Weights of a small transformer language model.
Size: 10 layers, width 64, MLP 256 tanh GELU, vocabulary 2048.
Architecture: LayerNorm before each block, rotary positions, no biases in attention or MLP, untied embeddings, attention and MLP in parallel.
Training: a variant of SOAP for these matrices, 158M tokens, 4587 steps.
Each number is 50 + 15 x the weight over its row's rms, rounded and kept within 0 to 99. Layers, rows and columns count from 0. The size before them is the row's rms in percent of the matrix's.

# up: layer 4 MLP up, 256x64, rms 0.223, rows 165-189, columns 0-63
# down: layer 4 MLP down (transposed), 256x64, rms 0.346, rows 165-188, columns 0-63
up165 099:30 43 25 63 86 54 32 78 17 71 55 36 51 31 69 37 37 60 42 46 66 41 60 58 40 61 41 41 49 43 59 54 35 49 32 40 20 63 56 82 47 59 40 54 54 61 26 42 50 61 35 34 73 42 65 65 43 25 47 57 47 71 62 52
down165 099:49 41 62 69 40 27 27 16 75 56 60 62 57 59 52 59 73 42 54 32 45 51 36 50 53 43 54 73 41 33 48 60 50 73 61 52 82 51 53 37 59 47 62 42 34 44 86 23 66 66 53 81 33 61 54 56 63 65 63 20 51 29 48 57
up166 109:40 31 36 86 52 28 67 50 73 51 41 54 41 55 48 54 65 31 28 50 34 43 79 68 52 37 34 64 48 40 28 29 29 64 44 46 32 66 43 81 48 81 35 50 32 37 62 75 47 55 83 61 61 38 46 45 44 52 53 38 40 40 51 52
down166 116:38 15 48 54 67 07 43 43 57 63 62 35 34 40 32 45 62 36 58 41 36 70 84 58 53 64 45 49 41 46 29 18 25 58 65 53 62 63 64 49 50 65 26 78 59 69 51 56 38 47 51 53 44 33 69 42 67 56 58 53 41 40 39 68
up167 091:52 78 64 20 59 19 61 53 57 66 33 51 74 66 27 31 78 64 71 45 51 56 60 53 45 74 38 50 60 59 45 41 60 55 25 43 70 69 34 49 94 69 58 47 43 60 46 40 75 46 49 47 56 56 47 53 54 27 54 64 49 35 47 38
down167 084:46 34 45 52 24 59 44 64 47 54 54 74 35 49 57 63 19 40 25 57 37 71 60 41 45 20 71 60 18 45 45 63 45 58 76 36 34 36 64 72 16 44 39 66 33 34 53 64 26 56 44 57 66 37 68 48 58 63 53 58 61 61 31 45
up168 099:42 69 23 32 56 33 43 37 58 66 47 60 62 39 43 38 47 38 68 62 19 47 61 24 46 72 49 72 49 41 63 58 22 62 35 40 72 72 38 52 55 45 51 32 76 78 66 17 54 57 56 80 51 72 52 57 58 38 56 48 49 54 35 62
down168 094:33 59 43 23 84 26 34 74 51 72 32 33 55 36 36 70 41 39 32 41 29 34 57 75 43 55 69 53 48 50 27 72 56 32 43 73 55 47 44 61 50 31 45 62 51 61 55 66 53 40 45 46 71 48 59 65 45 52 37 52 83 34 77 40
up169 103:44 34 51 43 59 70 50 49 46 60 24 44 44 32 64 54 35 39 38 40 67 46 53 55 57 38 47 82 49 46 58 07 35 50 55 29 77 52 00 75 61 47 65 37 48 36 55 60 67 72 63 44 43 26 50 37 51 70 34 50 34 46 49 61
down169 110:72 50 65 63 42 47 43 61 56 43 46 46 12 58 41 68 56 50 46 50 51 56 38 43 11 52 67 53 54 59 55 18 36 68 41 37 58 61 16 49 33 44 76 78 42 66 52 41 76 51 44 67 53 19 53 36 79 65 58 46 49 42 61 57
up170 093:66 76 58 47 44 46 34 47 44 63 45 75 35 44 77 56 45 43 37 54 76 37 40 76 34 40 34 51 40 33 57 54 17 50 55 45 72 54 52 42 45 45 78 57 39 55 40 24 69 55 72 26 36 56 72 85 33 71 51 60 45 67 64 46
down170 082:37 38 36 46 45 56 40 64 51 52 18 48 55 59 30 35 50 50 44 61 66 56 36 53 60 24 31 59 64 47 56 70 71 38 46 66 47 55 55 62 59 54 54 57 46 61 49 43 18 36 69 42 54 42 19 52 48 41 84 99 45 47 71 35
up171 095:55 68 65 47 59 62 42 31 43 61 32 37 48 44 52 55 63 38 63 52 38 81 62 48 73 67 49 52 71 38 44 32 29 64 46 26 76 80 46 57 32 28 51 64 74 47 74 35 46 33 53 66 14 55 54 46 64 60 69 49 53 33 40 26
down171 112:30 62 48 53 71 18 40 64 41 26 52 57 24 53 76 63 39 84 50 17 31 49 36 40 67 40 57 58 59 45 42 50 34 50 31 75 55 50 67 61 64 32 72 38 60 50 67 50 44 51 53 80 62 67 37 48 40 22 37 60 44 54 38 56
up172 092:51 54 55 52 49 50 40 10 34 45 99 38 22 26 27 88 30 41 50 66 72 59 54 50 38 56 77 50 47 44 50 54 60 55 49 76 45 57 55 60 47 31 32 43 46 52 27 27 52 56 51 59 51 60 42 36 49 41 46 43 49 44 31 42
down172 088:78 48 35 70 53 57 68 69 49 51 24 55 70 74 39 29 75 69 66 30 28 46 58 72 83 41 34 57 53 80 40 65 48 48 51 28 49 61 37 60 40 68 43 51 66 27 68 66 53 39 46 36 30 45 48 45 27 63 58 49 45 58 58 41
up173 093:63 58 38 64 46 66 48 61 36 81 46 59 74 67 91 49 29 48 30 38 68 57 59 60 58 58 47 51 39 43 42 42 73 64 38 24 55 52 37 56 36 47 63 53 54 43 50 55 34 64 34 60 54 47 59 55 11 35 46 59 37 82 66 85
down173 103:59 64 47 56 28 41 54 64 22 72 56 46 38 52 87 40 43 45 43 41 35 39 58 55 65 39 42 42 53 40 76 34 80 36 46 25 73 52 50 80 36 27 41 40 59 61 47 42 28 71 47 51 49 54 60 66 29 32 54 48 56 49 74 83
up174 084:56 43 42 44 31 52 53 61 43 78 49 20 61 56 65 62 51 72 66 43 63 48 69 54 40 51 45 37 52 88 35 44 45 59 42 57 59 33 49 19 30 60 44 62 37 42 75 90 49 61 39 63 59 50 48 57 77 23 54 59 73 26 66 45
down174 083:73 69 57 40 74 56 57 46 51 40 43 79 45 16 46 48 41 39 37 30 47 84 58 71 77 46 46 47 69 29 84 59 51 45 56 53 39 58 64 60 61 63 38 45 59 50 47 66 52 39 83 47 37 55 66 47 21 61 63 67 50 78 55 47
up175 113:38 68 33 85 57 57 40 37 52 49 54 41 46 48 53 38 42 51 35 64 64 57 56 78 61 31 53 50 64 24 59 13 31 64 64 66 49 55 48 48 42 24 36 34 28 31 42 72 39 80 79 53 70 49 41 60 57 55 51 44 41 27 76 50
down175 100:60 49 65 29 42 45 37 48 30 57 36 57 56 37 41 58 39 62 43 11 24 39 54 36 56 39 44 29 43 78 49 52 60 34 32 58 43 43 47 52 53 59 35 70 69 47 55 29 68 30 32 40 08 42 55 59 43 31 35 62 66 60 17 31
up176 082:46 63 50 27 75 70 71 40 43 43 61 43 39 31 42 25 55 50 30 54 27 46 79 70 66 54 43 75 68 32 32 63 63 62 42 46 53 47 63 61 75 66 57 58 45 61 57 52 76 45 62 66 63 46 57 24 61 49 11 50 36 38 36 32
down176 084:59 69 53 66 25 26 29 64 43 51 59 59 65 22 41 62 55 74 69 40 69 46 40 36 50 44 42 67 67 53 67 89 47 50 20 49 48 64 46 68 45 37 53 29 69 74 24 65 48 69 59 42 43 53 62 50 31 25 56 69 56 52 65 46
up177 098:63 38 63 57 36 80 55 55 13 45 41 80 52 41 45 44 60 57 29 47 45 36 37 58 43 67 61 65 27 60 53 64 53 63 68 66 63 27 46 56 52 22 63 31 26 31 52 34 40 25 40 76 37 51 63 63 39 36 68 65 52 67 39 68
down177 103:64 62 31 32 29 41 36 35 57 48 83 37 63 56 58 64 47 64 44 35 33 62 45 20 42 51 66 23 46 69 46 40 45 51 53 44 40 51 51 70 62 62 51 82 50 46 36 59 12 48 80 67 23 44 57 50 27 22 46 48 59 45 48 62
up178 105:51 27 55 59 80 74 48 52 36 51 64 60 40 65 56 37 27 34 29 69 76 49 31 38 38 70 37 66 51 25 55 56 28 52 42 45 40 49 52 71 48 52 64 33 63 57 63 61 29 64 52 54 85 47 32 42 31 66 52 71 17 50 40 42
down178 115:52 36 35 41 33 66 48 25 53 63 92 60 51 26 45 52 35 61 52 58 55 38 40 63 39 40 51 49 86 07 51 58 47 44 43 26 59 58 43 35 71 44 63 75 45 55 48 60 53 31 71 48 53 53 48 31 59 43 29 71 20 52 37 57
up179 100:52 56 39 33 46 53 31 53 63 52 43 64 43 50 58 41 47 55 56 65 27 60 32 42 34 62 52 12 36 56 49 53 34 43 38 48 71 48 12 56 86 74 63 78 74 49 66 29 75 63 49 52 41 35 55 75 35 50 56 58 71 53 44 27
down179 084:62 56 49 42 36 58 54 66 29 69 50 86 41 25 48 65 76 56 57 49 73 51 59 33 64 47 44 65 55 50 39 58 57 69 68 52 45 62 71 55 34 37 51 43 14 12 38 52 55 30 36 45 44 44 40 29 65 59 33 28 50 72 63 26
up180 091:35 55 56 50 77 58 65 62 52 69 32 53 69 64 57 31 30 49 40 58 37 53 61 63 59 54 41 53 67 45 41 57 46 24 22 25 49 60 47 43 57 54 55 37 64 59 88 34 60 49 41 46 55 59 69 78 39 55 62 42 51 02 69 25
down180 091:58 74 36 25 30 49 21 32 57 15 60 35 40 52 16 55 74 66 75 59 47 56 47 30 64 50 73 45 43 49 41 43 45 61 66 62 65 42 48 50 54 40 34 73 70 57 63 42 76 57 67 46 61 44 51 52 46 44 35 60 29 82 48 40
up181 097:35 73 37 84 49 67 38 70 32 41 46 39 53 54 55 69 52 28 61 53 48 44 37 53 93 54 56 50 60 46 14 49 51 44 32 51 51 76 53 49 46 50 39 67 24 37 54 40 53 49 51 53 43 28 61 25 42 29 64 37 79 49 46 80
down181 089:67 38 43 26 62 70 68 40 69 51 28 52 40 27 73 34 41 46 34 17 56 55 71 51 52 34 53 42 75 51 58 42 32 65 61 37 39 54 60 68 58 60 38 36 59 39 37 69 51 69 63 51 54 67 43 61 49 75 34 51 17 60 80 28
up182 104:65 31 66 52 53 72 18 57 19 29 55 44 39 51 52 11 60 49 49 64 63 28 22 45 33 53 73 48 44 41 70 51 52 54 38 07 51 41 58 64 47 52 56 53 36 77 59 54 24 50 42 64 72 66 46 45 38 67 46 49 57 52 57 45
down182 083:40 33 45 46 59 41 66 55 62 70 70 85 44 66 63 58 43 37 69 52 58 64 52 31 57 34 58 82 54 35 45 51 26 40 57 46 45 45 39 23 64 43 44 40 69 19 53 45 56 77 64 35 29 47 54 29 74 67 43 38 76 47 27 37
up183 109:61 20 48 71 52 48 50 39 42 46 43 56 43 59 33 59 60 45 27 45 44 45 48 40 40 68 35 86 38 56 46 37 65 73 65 54 37 47 49 77 47 99 14 50 59 44 35 37 62 39 44 59 72 28 37 50 46 58 57 32 62 45 57 54
down183 113:49 63 59 51 65 50 41 68 61 48 30 52 63 48 42 40 76 46 47 51 38 23 26 09 55 77 52 57 44 44 53 50 46 38 75 67 35 41 56 51 67 64 20 40 08 30 50 35 60 38 59 64 36 49 43 50 11 65 55 52 61 47 56 53
up184 104:31 53 43 59 65 38 53 43 22 38 55 27 45 65 25 43 52 46 31 47 38 29 74 54 33 46 61 36 93 47 38 63 34 43 48 57 59 64 43 67 44 59 68 58 63 57 79 55 57 31 70 50 65 80 62 44 67 44 22 65 42 40 41 28
down184 098:61 78 45 96 29 78 59 41 55 39 67 43 50 26 63 62 30 34 60 48 62 55 42 53 55 60 36 44 31 64 57 66 45 42 58 67 48 29 44 58 57 50 46 28 49 51 50 61 36 84 52 24 24 47 59 53 63 60 64 36 54 46 54 84
up185 091:66 62 55 51 20 62 58 79 33 44 27 53 44 67 53 30 14 59 33 53 68 74 40 45 27 72 37 62 44 29 58 39 69 58 51 48 54 26 43 40 56 46 79 52 39 52 45 58 30 69 45 28 34 79 46 56 68 61 56 32 62 59 56 61
down185 084:66 51 45 60 80 35 43 56 38 49 45 62 69 22 10 44 55 81 31 36 55 65 52 27 63 44 72 37 53 55 49 66 59 45 45 67 28 68 23 70 45 57 26 27 61 47 59 70 64 53 33 52 40 43 37 45 51 47 47 55 58 52 38 18
up186 102:50 56 43 60 50 51 83 27 32 38 59 44 55 20 45 51 60 36 46 52 25 42 56 66 73 23 46 57 52 54 22 21 57 64 39 50 25 63 64 75 46 51 72 49 28 58 52 26 60 46 41 49 66 56 32 65 51 51 32 40 47 43 86 68
down186 084:33 79 46 51 49 52 16 70 73 56 34 42 87 55 38 53 34 52 43 70 39 60 37 61 64 47 52 45 64 48 60 63 47 65 49 36 45 62 82 54 24 38 35 32 68 45 35 48 40 64 63 45 39 49 85 35 62 50 68 60 30 52 24 46
up187 094:64 36 61 58 33 69 51 56 58 94 71 26 41 55 58 53 62 58 40 45 57 64 74 27 61 44 42 56 30 71 56 40 76 61 36 29 42 35 40 31 51 22 72 68 29 25 59 44 48 44 55 56 32 45 75 62 64 35 43 58 51 52 53 67
down187 085:37 62 61 56 48 38 21 37 69 37 42 41 65 51 55 25 58 15 51 59 41 20 46 76 31 62 75 39 44 28 44 54 23 49 61 53 67 62 62 47 48 73 31 59 86 50 49 39 67 42 49 43 71 64 43 36 63 60 68 49 25 50 46 47
up188 101:51 48 19 67 40 45 47 56 78 48 42 46 65 65 51 48 52 05 39 59 69 54 62 55 61 47 49 44 75 67 25 50 25 62 39 49 47 76 11 59 47 49 53 54 37 26 66 54 58 57 29 39 59 69 53 61 79 58 58 47 31 54 36 58
down188 079:49 48 70 29 73 52 50 44 32 40 56 49 38 46 48 66 32 53 64 38 37 61 43 43 61 51 49 53 36 47 70 77 65 33 69 57 45 32 64 21 34 68 54 58 69 35 30 43 41 44 80 53 35 61 48 37 08 73 85 43 61 42 36 59
up189 114:56 22 24 66 59 37 73 44 39 55 43 72 57 69 46 44 38 48 38 52 43 49 49 42 32 75 59 31 33 58 32 66 67 69 57 30 47 69 85 52 11 46 28 35 31 60 56 46 43 46 37 53 70 85 47 53 53 49 63 57 66 40 48 52